Weights of a small transformer language model: 13 layers.
Each number is 500 + 50 x the weight over its row's rms, rounded and kept within 0 to 999. Layers, rows and columns count from 0. Numbers have three digits each. The size before them is the row's rms in percent of the matrix's.

# o: layer 6 attention output (transposed), 320x320, rms 0.0893, rows 17-63, columns 280-319
# v: layer 6 attention value, 320x320, rms 0.0778, rows 18-63, columns 280-319
# q: layer 6 attention query, 320x320, rms 0.0901, rows 64-87, columns 280-319
# k: layer 6 attention key, 320x320, rms 0.0902, rows 64-86, columns 280-319
o17 101:487441471536499442438460528532487552461491451467498526551490514496540527419512528466581465507547481459504476552521510624
v18 092:422514502534485458480505538551407455500527486484447403397445458526473459443472601417515555517467511561527472443546438438
o18 092:525508573545467501546465454522497446454489537477527560506510532582503404522446426490465407467492497424507513480471536567
v19 103:518471499472547582589446535561448499483492524540534500501482497579506485531527561546578539562522581557561555536474501520
o19 098:502510445401613479413488538511572533562472482506430455502504430507416452614516491444479479539467510434454509528544486501
v20 112:525497507473570509504415509496490599530500540549511464493430504558519538472587506528542534500534496449447387487435514540
o20 104:541543489539523587550489446473448499481532588582514519537531470437318415552533435445461433495503433444496558442532486508
v21 104:566422466446482584493491504537548591628499486517498500537558468528510528497455569501441481491468497510382381526536494499
o21 099:571452551600487530549538496415506512543483531531557480477560515495493500592502472427491483481549546418518495463593420440
v22 101:446482596503504506554532480519566482504433513491514464576511469456549411556536444538544509494561598521599506510506443596
o22 095:505571443462496556438466463468430507586548526566550519601502460468445565526495486524500518506475542590428494420554594569
v23 108:482510499424483446514544514584453491502534461501497498544410460489624409431492498436576494493487491600472599427556470495
o23 099:505564466494633455504455435482492571410525492497485516557486423497467588443584476414449479542472463485528428488458630538
v24 117:505455530507506523475468504503461455486551585489560503485474508520533424588549588502454601435450546423510508552515535435
o24 106:483463528559481527467493585467506479562464460512563503489549506612479409503443473412543486485546573516461482524486510508
v25 106:510530445541449462495516385483495431478553582476482526448558438435463526538426472467533465483530407580406520418530491530
o25 098:611546552623536409519546522515510468543476512557397449435489541542496455607459478513493519517541441450559496590481432462
v26 101:499500448536483536501498369495435478464531538510521500517613489480507446540436545476465556595547482591561411443555470462
o26 095:537408496479486549523527512467508524460488379522465515454488485540435501534462517566554435499478456453434614458455557476
v27 094:479498474505494595553489598524407493479514478510456537538481568419546507462559561469516427516483545426478423520524502449
o27 089:522552528484519420502542493575519495474434480553565486437519419534557500506518517494504504487469566563463518466455454411
v28 101:431510472556510539440542432413603551539452458547534524477525506546403543599459533574489564524402417461502466538515494468
o28 096:410503504585520548485516539492505390541521580462550494512535503386571481530492482442502474503591517528519559494438422447
v29 108:445453486421408478454560500594493476471497493470541541523482601485412510549543532502473511572460518469481463504568360526
o29 098:554509474454597518530429514469493517511551533453526477585595387421576421463468558472466491534514438546451623533470596482
v30 103:413483528512370510547493600386560570513589492489436530479567467512560525590458437455469466539484483507415547509501472655
o30 093:525517401402515444499571482597598458410572478553517490420474527567434439398475502443506463500438502431542427478456542462
v31 094:572500558525552489622429526408597483468491480495543555491539614437498487492542462435424490580506476458425431548474499565
o31 091:589471561439549545497585398470566455527494526574449427410526498572506497585494401610538509413452539507553544407477450489
v32 103:418480517507487506506493477394516596557591530428454570361518503446583534539466490525571545482592496409526508448460441431
o32 099:504582515407533473530533480505455497557503491553549401512501469525501445497533456477480529476445497522508455633465552532
v33 097:615594494539439613501484492510502431366489383495531448500520454552496503568477430561570547503475406525609491400460460525
o33 093:497458470520586532512490426540508559519476529490505531419521509485511512543418509503469559504541490488577579499532502573
v34 117:432467555450457549409537541555504524537589486547522449476498430536564480595441642468491569505535473535571481510518507403
o34 109:589470415573498451504519489453517442477494469498505592466556490454460490474512473474494490477411554494513554524559435493
v35 100:502469479499595460455524455433504589556402557517439451532519485503447474562469515595544490624445429448534520564560547565
o35 093:468563424552376550498487509514505404461490514602524512523490496519470525470494519499543453531541530594464604456554513517
v36 099:511469552519535541492475529557413534495530420493408470449545478468466475460613475444458531458520495459474529554504442528
o36 096:538465432510489542557530533456598454420454577484537509573513570495434462543406523442567529491393489573512464473553527521
v37 111:442538449497468461477429592504418426529463458537552468394458432502533438488445463431495444494534442515490518509477408506
o37 098:618421508520495462564588536464559620415585511478538567471463601434479584535484576507463615503400478400464448570522562495
v38 095:571477436532521480534498464526471637515469516491439468458513523533501552510580502489458493445439529514469529544541518468
o38 093:544460488476496540563482640531495510424609487454541481467472503489454525593451536465461441565547464496483457557447512498
v39 102:500524466518424486509517434506464502502401477569493468544471492530519517424561541469483595516500505432513544425605423489
o39 095:428461502436525553513511419498386563527553491368488593440540522446540443488487507463545473480480508495466525505541532535
v40 102:456448495568492509517447433504490551543419536466528543482508583454469563502464626540526577563491536546449456517463491587
o40 093:464437520509465524490521513532455491498515489513543467446532494609522488511493478440509389486531527437516546506506519445
v41 097:489523510437429540485437490548500478552536538480504480450515532529511615543430472501494486498506631390425483513552584426
o41 092:502529485538512510501551591444505415512509512482463541455439537476481459609573516573533521445523475535602498460454556538
v42 097:448527510538602483408462437435410525590477589576481494468465530544529465585380419494551567523443616460540435485598521605
o42 098:564483489510468562590428471438450490481420503537469554402585517539529554516475519479537585527518355544415461520440463408
v43 095:387452458531495490469490536443471481583481468432472443520506488517533506526525546572414474469432425501563450511477539536
o43 092:484496538501465503502494503491491477530531491531491520551501528490540507501439550476525431466526588556521406459525455507
v44 106:468500494515582424534429491447488554463544568574466504508411477513463536550606448514555452519517506411468670467491526553
o44 099:465456523569528523526545491450439522565443459455504428514543499491445487354551464519458562552411454467558419656439503526
v45 098:511448564404429523528586509510459509453414508503621579465413455507526561440503529504514508484448446457553474567535438445
o45 092:545568553443417495575550473563454427531556471472559431464492519497537488445527447435595574487438498547480545473580441476
v46 109:528453486439493443501556598581593477585402484550449539535492512509525526522543481392506376549483533518480472473437527504
o46 103:559438449455485515466460518481494528509523478544513437524569571458533557443502498566457537530475519484576493530545459448
v47 106:517516558446458448461506521461475489491569621502439456538497471455557470462477554514467386474463510478449440570512496447
o47 104:533533460555592476517625436532520474422488515475520535499551452562447419467536495566559481505438388496619576423441469624
v48 101:498590614482456537394489408484489479490497547557535526519408486464481492457487509658507531438447560517460520494513537449
o48 094:438387394487507567498476508543472480568490437471517550535515456576515510485541462423545507499535462483491440485492570459
v49 098:551531520491450519522494506565610520465523550486506412483520519455480586531551512484557501485493512452448492473439548563
o49 093:405442594488485584573455413470480510433476548523451553446547571497524407412567459524471469445612522472514513444471503457
v50 097:505469498596451477481508506443461461488515509502489574564502459453497570530496556573461478526451536556543489456522581501
o50 094:529509590410472504424571498465500435542444443549499445421503509501541396532498516529565583536454537483413414623448462478
v51 106:418510559518531477550486484549566489483540476499435540493505572475511564486414461434491357533503534512421499512480526526
o51 098:536581399422451496518455481508533456366468517579533384499490496545508502464532560503542505452502397534555409474490521556
v52 105:508504551557449545492466416544484426549514468618469559557535504468436523541411470497425473547522514496581511508516441541
o52 098:506446430553585469452651554478511570531532476457478485409509448547466432459509537528453509370657466495482546517504490460
v53 102:548557585485433465484562506500460469548545466506555440514479510581490455426528569557449431513497364526523428567562466461
o53 099:352510482590478577508476500409533585529477539490495586559508466492459544551489487473491525549562513448455528408529452536
v54 105:489565435490497619526571539622611424502533537458550485546497503498536483398524545435501501545481514480501489474510507473
o54 098:489523533475475495509498486493583455412617460440406483459472499511559600525555599454482400499448531539541451517534493481
v55 104:338466504504429405493465488548454511440504516438457473556477515561390501544511473579594508476509497501510489535481475449
o55 101:492541407495462469555563570588535541500468528470477473490549419488491498546516523493508506530557587461501563480543511593
v56 092:478557514567530516439491494519507460473550486534507428596566567510496511418403557546547529507537406485484567577565442406
o56 091:464459548561530563588443447517478503569460522487461476462421467494576503495522534533523507538564487540505440462554527553
v57 101:427494554536482546510459464527530507521425509544446513487497464482448434520498396344557493486401477485449513486488479530
o57 102:479465471476554522498528547500476567428474545488558444504442551537485579574537507587498544486575535415469486468502491492
v58 109:437554491367449546503453505522487487550479504600473481481487593522522541554494488531606421471541473534480510509501513459
o58 097:506527474540468401570496575478458465516504536520520538543491509434546431521493571579491484436537512536459495518510456529
v59 107:546442464556483438509504538419475546467538587579416497458519604414443449462500491542471546485508514523378525570545553460
o59 098:544528537529473487524514474414523459571316427583504586456514454557496433599380552597544463481538454543530478559514509505
v60 104:492487634476447444443425519422559548498558478476468558494437455504463445521496431538480417538479485597547573502475524510
o60 098:536483486512548510486541543575605483430470479505479437497488469544471516424529464551536515464601482427497521502465499476
v61 109:411368480551507428466537552422522474518522480417513535508496497436452455568457500373559525510532468545509487566436497611
o61 098:586588486522497482557471412483445501515536489613498540458541584514526462570438523534380431531478493435424499518537418446
v62 101:382538549507539502494481511518452478568466466513580539445419501486566487578528441547517552539461460480493467461512478565
o62 092:534539491540547465508404539583485412423435449484491444413629524538473476503578430421478572457524439502441547481465520531
v63 095:512510472500520592521488457486572567536540523516497491447522500384536477557453406429509506537571548402499559532419435545
o63 097:564513472451554501386504514491417435518471482418425472566503485548480522461526541469529424484532490537487529467497491513
q64 085:613496486520535534512479456587495443507465447476460577416541542550411489489522489573575436565453471511488514476470544552
k64 087:406533524480503576502473459592421479501467458507435529512524584495453490507535440564489527482483489415479480461440519493
q65 079:473460516460490534497576578439477475510479510558514607488397529553519582493567406494448449548366418537552530512527506530
k65 077:509555541521502544544492409435440523450547517515491542543483530540451500524466512478457467470508409508536527454455507550
q66 081:506510553463519546373496503585486566507584462463393472478529514523372661443545473498572509442440477423521619463465429530
k66 078:512502401475516537446474513544451443556564464555574504536520448378505505530481428501518437503453509520490445554535524518
q67 078:541461531483481453396471499575524454412435476453494518392505549574507540546512454372524536438573476490460479447521444497
k67 075:600412595494421529583465496507489427540473521430440562406542519561524508518406479494555499469474550523472439462465475476
q68 085:494475478475462543407443626542496449460473459538507527483473500492568510539481511546543493497463496500449545450571514490
k68 078:581516539523539476396478546459439451609521454560533454389554457413485527417459532393564461499523456450530414427503494497
q69 085:460465498444566418472507451507579497469526551460404486593401490580484570435510621435493438512462502540526420492487487584
k69 081:405531489396475425479487525481501540484518484447573395580423470582458548457533458612426551406486406555447460415421498519
q70 080:513440486524479476519515469545549470467513493516543578406534447480537410573475479526493547447445481594450514583538457446
k70 076:545518469533479506520528502462586555546582465443446606480556500477502537526471542505465532502512526548428450505492470561
q71 082:503509511514529529512456513485392526485473486464515423462516545549594472532475503526465506511604478525482532462549473418
k71 081:581496537506498558505508490498399508427489455466542438485505454533489533488439554550540463549475504500491560506491438528
q72 079:533523420519562479522599471499487477483417459477437458550521462455474555496553421489595543532398509424536479551520544525
k72 078:427547473517512519476513469412496426482409493442514608550440521477489533446536463548486524443472521490492377453448453586
q73 081:556512441523475521556505543483483485536487512483499479513571472504489456543492554448593427561541446466480500628535556519
k73 081:549508533535501494551549589544459449589462503489466545464545479561531518439467496453440475561545557432523495516502522539
q74 079:507500431551547575396522453475547487568521463506557486506535544547469496528420510447494526450593492487458492373514518499
k74 078:512514456513495502481491457539607521565510540466521507511446485512475570463535471452530621446440527489481557474492547539
q75 081:436473399467514503513504536553511577526465557595464593474467501542460512547416525458567459469476519491481564399484490488
k75 079:395521388455409491476500522584555396471412503515449504512451513547486580592402566549518462497519473443567481502545522537
q76 082:544439481513549579539455456474501435519510496510562550471558400590495519503461509563500445464547442559542484423547610515
k76 081:513408522449535459538451462473405585515505516562555501450522481510496534562526452536458411572605349594547505457577553534
q77 082:485622499483547519425491516555574447464563455453463560533355479548433402476461527446540396489387589606532476475545481484
k77 078:479505557491489554437439447541508455561452477429529558511483474521431450515484459457452515408513473440467482534560592503
q78 078:464536514511452437483457485495513527432462555525582571495482490442515501677505580461509519509427465469501594466513518542
k78 078:573439443529573446565583433539524499455523522406549546447443541478518571550435563449430488535480565546592547503438493633
q79 082:560450534454549501427585553485595575453491520586525482534507569562513483494553405577586465502503504514517459449490504526
k79 082:604427516504552477398543552475529550451535644588519525469496603433502545472526456547487407520549498531658414399536422478
q80 083:471475554499451561370411555481524526479406567348485519592526491423541524525545528429468511480555560451404551548499417535
k80 079:530435500516452542506480503530474525499429399441534603492500532446496456567471502511551506518555471521506471487552474446
q81 082:534495535459528489536420522515458489452547490437431592547551550365544540442473492361515491562542483481491560564470574471
k81 084:503514523412523503593420512469440529520535539478447527465527487523488511424467515497471469504624498482542458571520547452
q82 084:627507486493516558506525540524473514510511495417532492540469450557422352515531469460484477460562456502528566462536534462
k82 079:563477455573505581507557490552550427512507633562534481449561456589480485506459505544444493458541566529487553517558470485
q83 083:517489450451416491537485498483526475553449443571459532564538476443430571472487509452536538491540573525388464448488403526
k83 075:503448471437555463563504533537565541576399516546457461487493558389516538474485597544476530557558525486462482455538443400
q84 085:472442531392511567428502534491567503440498498471540469515560375501558454513523439452524537556459468478523479573445503515
k84 082:450464468422492534503554578514507481469447475486524494451477419487562526567468426544436455489489538517593452502506425504
q85 079:473523482546465468545625548466532449528584514553471455563505632490572524594427453476496481439563496548452557502421475542
k85 077:542526419573474475516510427444627455506494490407540397518445523552529421587523463519535481413466455493504533542480551478
q86 084:494445530539487576527449504504503620483632468562550429472556482518517556507573525511451433480402504512572446537636409588
k86 085:496515520532555545526483543515549515604526568499534454487484513457534484496543494497535505488407478594558473600510485443
q87 078:521467640491498490453405441492504519496446522533613473406513560544486461477495514547536530509518409467421510624525505454